From a checkpoint of a small transformer trained on Wikipedia: 13 layers, 4 heads of 64 (1 for keys and values).
Each number is 128 + 24 x the weight over its row's rms, rounded and kept within 0 to 255. Layers, rows and columns count from 0. The size above them is the row's rms in percent of the matrix's.

# layer 9 MLP up, 704x256, rms 0.129, rows 462-482, columns 0-63
size [ 99 104 104  95  97  89 100  96  98 101 104 105 106 103  99 105 105 105 108 102 101]
[[114 146 129 114 144 107 157 136 153 109 103 133 118 116 113 118 129  74 134 125 123 104 123 138 126 153 135 169  72 158 125 158 153 131 163 161 149 132 124 124 126 158 140 141 129 137  96 148 151 146 110 139 121 118 118 129 123 117 147 169 137 126 107 197]
 [154 131 106 148  97 109 126 113 171 134 134 123 122 136 154 143 125 158 119 115 107 105 164 128 140 104 181 133 141 132 124 154 159 111 161 154 157 109 171 182 122 158 114 135 110 113 165  98 163 135 153 114 131 141 139 110 138 163  98 125 141 108 130 133]
 [147 139 159 186 129 158 120 112 127 113 161 136 150 155 116 129  98 120 120  96 134 143 128 109 126 158 103 156 125 141 150 134 116 116 113 144 130 113 137 100 105 149 138  68  99 161  94 146  97 127 105 135 112 123 199 122 102 111 123 154 133 116 152 125]
 [138 100 115 124 103 109 111 121 118 123  63  93 144 169 127  68 150 111 110  83 165 134 110  85 108 141 123 126 157 127 132  98 100 116 150 155 147 137 134 121  96 119 126 171 107 149 142 147 136 138 132  95 127 104 159 121 148 136 133 110  65 169 111 115]
 [129 139 124 132 135 135 125 123  80 139 152 144 170 145 136 114 141 156 140 128 123 138 138 104 142 132 134 136 133 143 151 126 120 140 126 135  96 113 118 118 174 123 126 136 144 144 113 130 145 106 142 156 154 141 108 140 128 194 166  98 171  97 148 141]
 [145 105 140 148 124 137 146 132 147 158 129 120 108 137 115 102 154 145 120 125 140 148 151 134 159 107 122 184 127 158 126 119 159 150 103 151 195 164 129 156 120 110 129 121 151 186 113 139 185 121 165 122 137 159 141 104 132 173 139 132 133 138 166 110]
 [102  97 103 154 122 148 144  91 151  98 134 145 142 140 124 112 115 116 114 136  91 105 125  75 120 147 130 138 125 124  99 151 190  83 127  81 157  83  87  77 127 125 106 105 139 110 149 125 110 155 147 119 137 120 171 131 142  99 111 137 115 112 146 113]
 [116 119 130 115 141 152 143 121 158 113 154 122 131 100 116  93 133 179 158 126 136 153 131 117 102 169  94 159 121 120 112 110 122  90 131 123 136 115 132 164 142 140 119 192 147 122 144 106 124 173  80 106 121 111 141 124 111 115 143 145 125 116 124 103]
 [ 88 129 147 134  92 169 113 138 100 142 153 133 116 118 120 149 115 133 145 123 162 119 117 140  80 141 136 142 132 146 101 155 152 115 111 110 140 129 147 144 179 142 147 141 131 127 170 109 101 163 103 143 109 142 169 159 117 142 108 129 146 151 150 173]
 [114 103 155  99 122  98 151 110 126 158 140  98 127 122 121 124 168 103 110 128 154 163 125 101 160 151 170 124 149 126 141 111 116 172 118 120 101 131 147 144 109 109 102 138 148 107 135 125 107 151 163 117 147 107 105 174 132 147 107 145 131 112 139 108]
 [165 150 163 110  91 132 107 141 121 134 103 134 113  98 170 163 139 141 146 155  96 137 114 155  75  76 128  95 135 104 159 172 134 117 104  92 142 110  98 120 146 121 117 129 119 145 130  93 151 134 140 147  96  78 108 106 111 102  83 124 133 109  98  72]
 [116 118  92 143 158 122  92 152  80 114 113 149 133 136 132 155  82 170 113 148 131 117 137 108 133 152  90 125 126 176 161  96 159 116 148 154  68 114 109 144 150 127  91 166 138 111 114 126  74 140 133 126 132 114 134 129 133 140 104 146 118 145  97  75]
 [109 125 158 143 144 177 134 138  86 111 158 155  92 143 168 132 121 136 147 136 161 152 124 109 144 154 123 141 127 115 163 155 138 149 153 110 145 153 134 119 156 132 128 146 150 173 122 131 154 115 146 172 155 110 113 104 159 163 109 140 137 132 105 105]
 [159 123 125 136 103 139 133 157  98 135 143  89 114 126 167 156 169 163 123 141 156 118 125 131  77 133 153 148  72 147  90 143 138 162 136 104 125 112 128 140 121 135 125 146 136 117 118  84  72 187 107 128  88 123 149 122  96 122  97 105 112 107 117 103]
 [ 91 126 126  88 133  66 166 152 105 147 134 134 115 134  98 140 130 107 132 117 158 161 169 146 120 147  70 108 139 163 116 141 144 139 141 133 116 101 123  87 121 151 113 142 125 159 137 123 118 131 172 148 189 148 136 144 181 100 129 139 176 139 154 150]
 [152 136 127 103  85 133 109 145 124 105 130 133 110 179 134 132 132 118 136 132 107 136 163 158 103  97 129 121 146 139 112 116 155  95 171 105 137 128 156 145 111 117 128 152  86 131 124 124 127 140 125 138 160 177  80 153  96 164 174 137 119 126 137 138]
 [117  98 118 143 136 114 129  80 182  84 129 135 112 131 120 135 131 137 152 110 100 131 108 102 126  93 129 129 134 140 125 151 141 119 164 149 102 122 104 111 133 166 154 151 141 141  95 127  96 161 168 136 133 165 146 158 105 118 142 145 126 151 102  98]
 [138 104  89 152 149 133 104 139 107 108 122  95 105 115  93 138  93 138 135  87 129 148 120 103  97 124 124 126 108 143 111 172 171 148 151  86 119  93 148 140 129 138 129  99 100 127 121 129 128 141 142 140 134  94 126 123 152  98 100 124 134 139 127  66]
 [126 148 120 150 102 112 137 133 156 137 130 117 138 140 121 128 139 160  97 174 149 124 109 105 150 170 106 127 141 116  92 113 105 163 175  91 162 138 114 141 174 138 128  95 105 133  91 102 114 122 164 132 146 146 151 122 161 131  65  94 111 148 172 125]
 [113  87  94 171 114 129 113 123 128 131 107 153 117 113 122 145 116 138 149 128 112 111 114 156 145 109  96 103 115 123 100 145  94 125 132 102 162 108 181 147 111 124 123 113 145 139 174 143 113 113 101  93 128 141 173 155 120  78 142 147 141 102 137 139]
 [159 135  99 112 120 120 127  96 104 151 104 185 105 101 100 151 154 107 124 111  84 157 122 129 174 122 108 149 128 110  94 136 153 144 153 153 141  84 125 155 127 174 130 102 140 148 139  64 105 101 166 162 139 137 137 120 145 123 105  92 137 126 131 128]]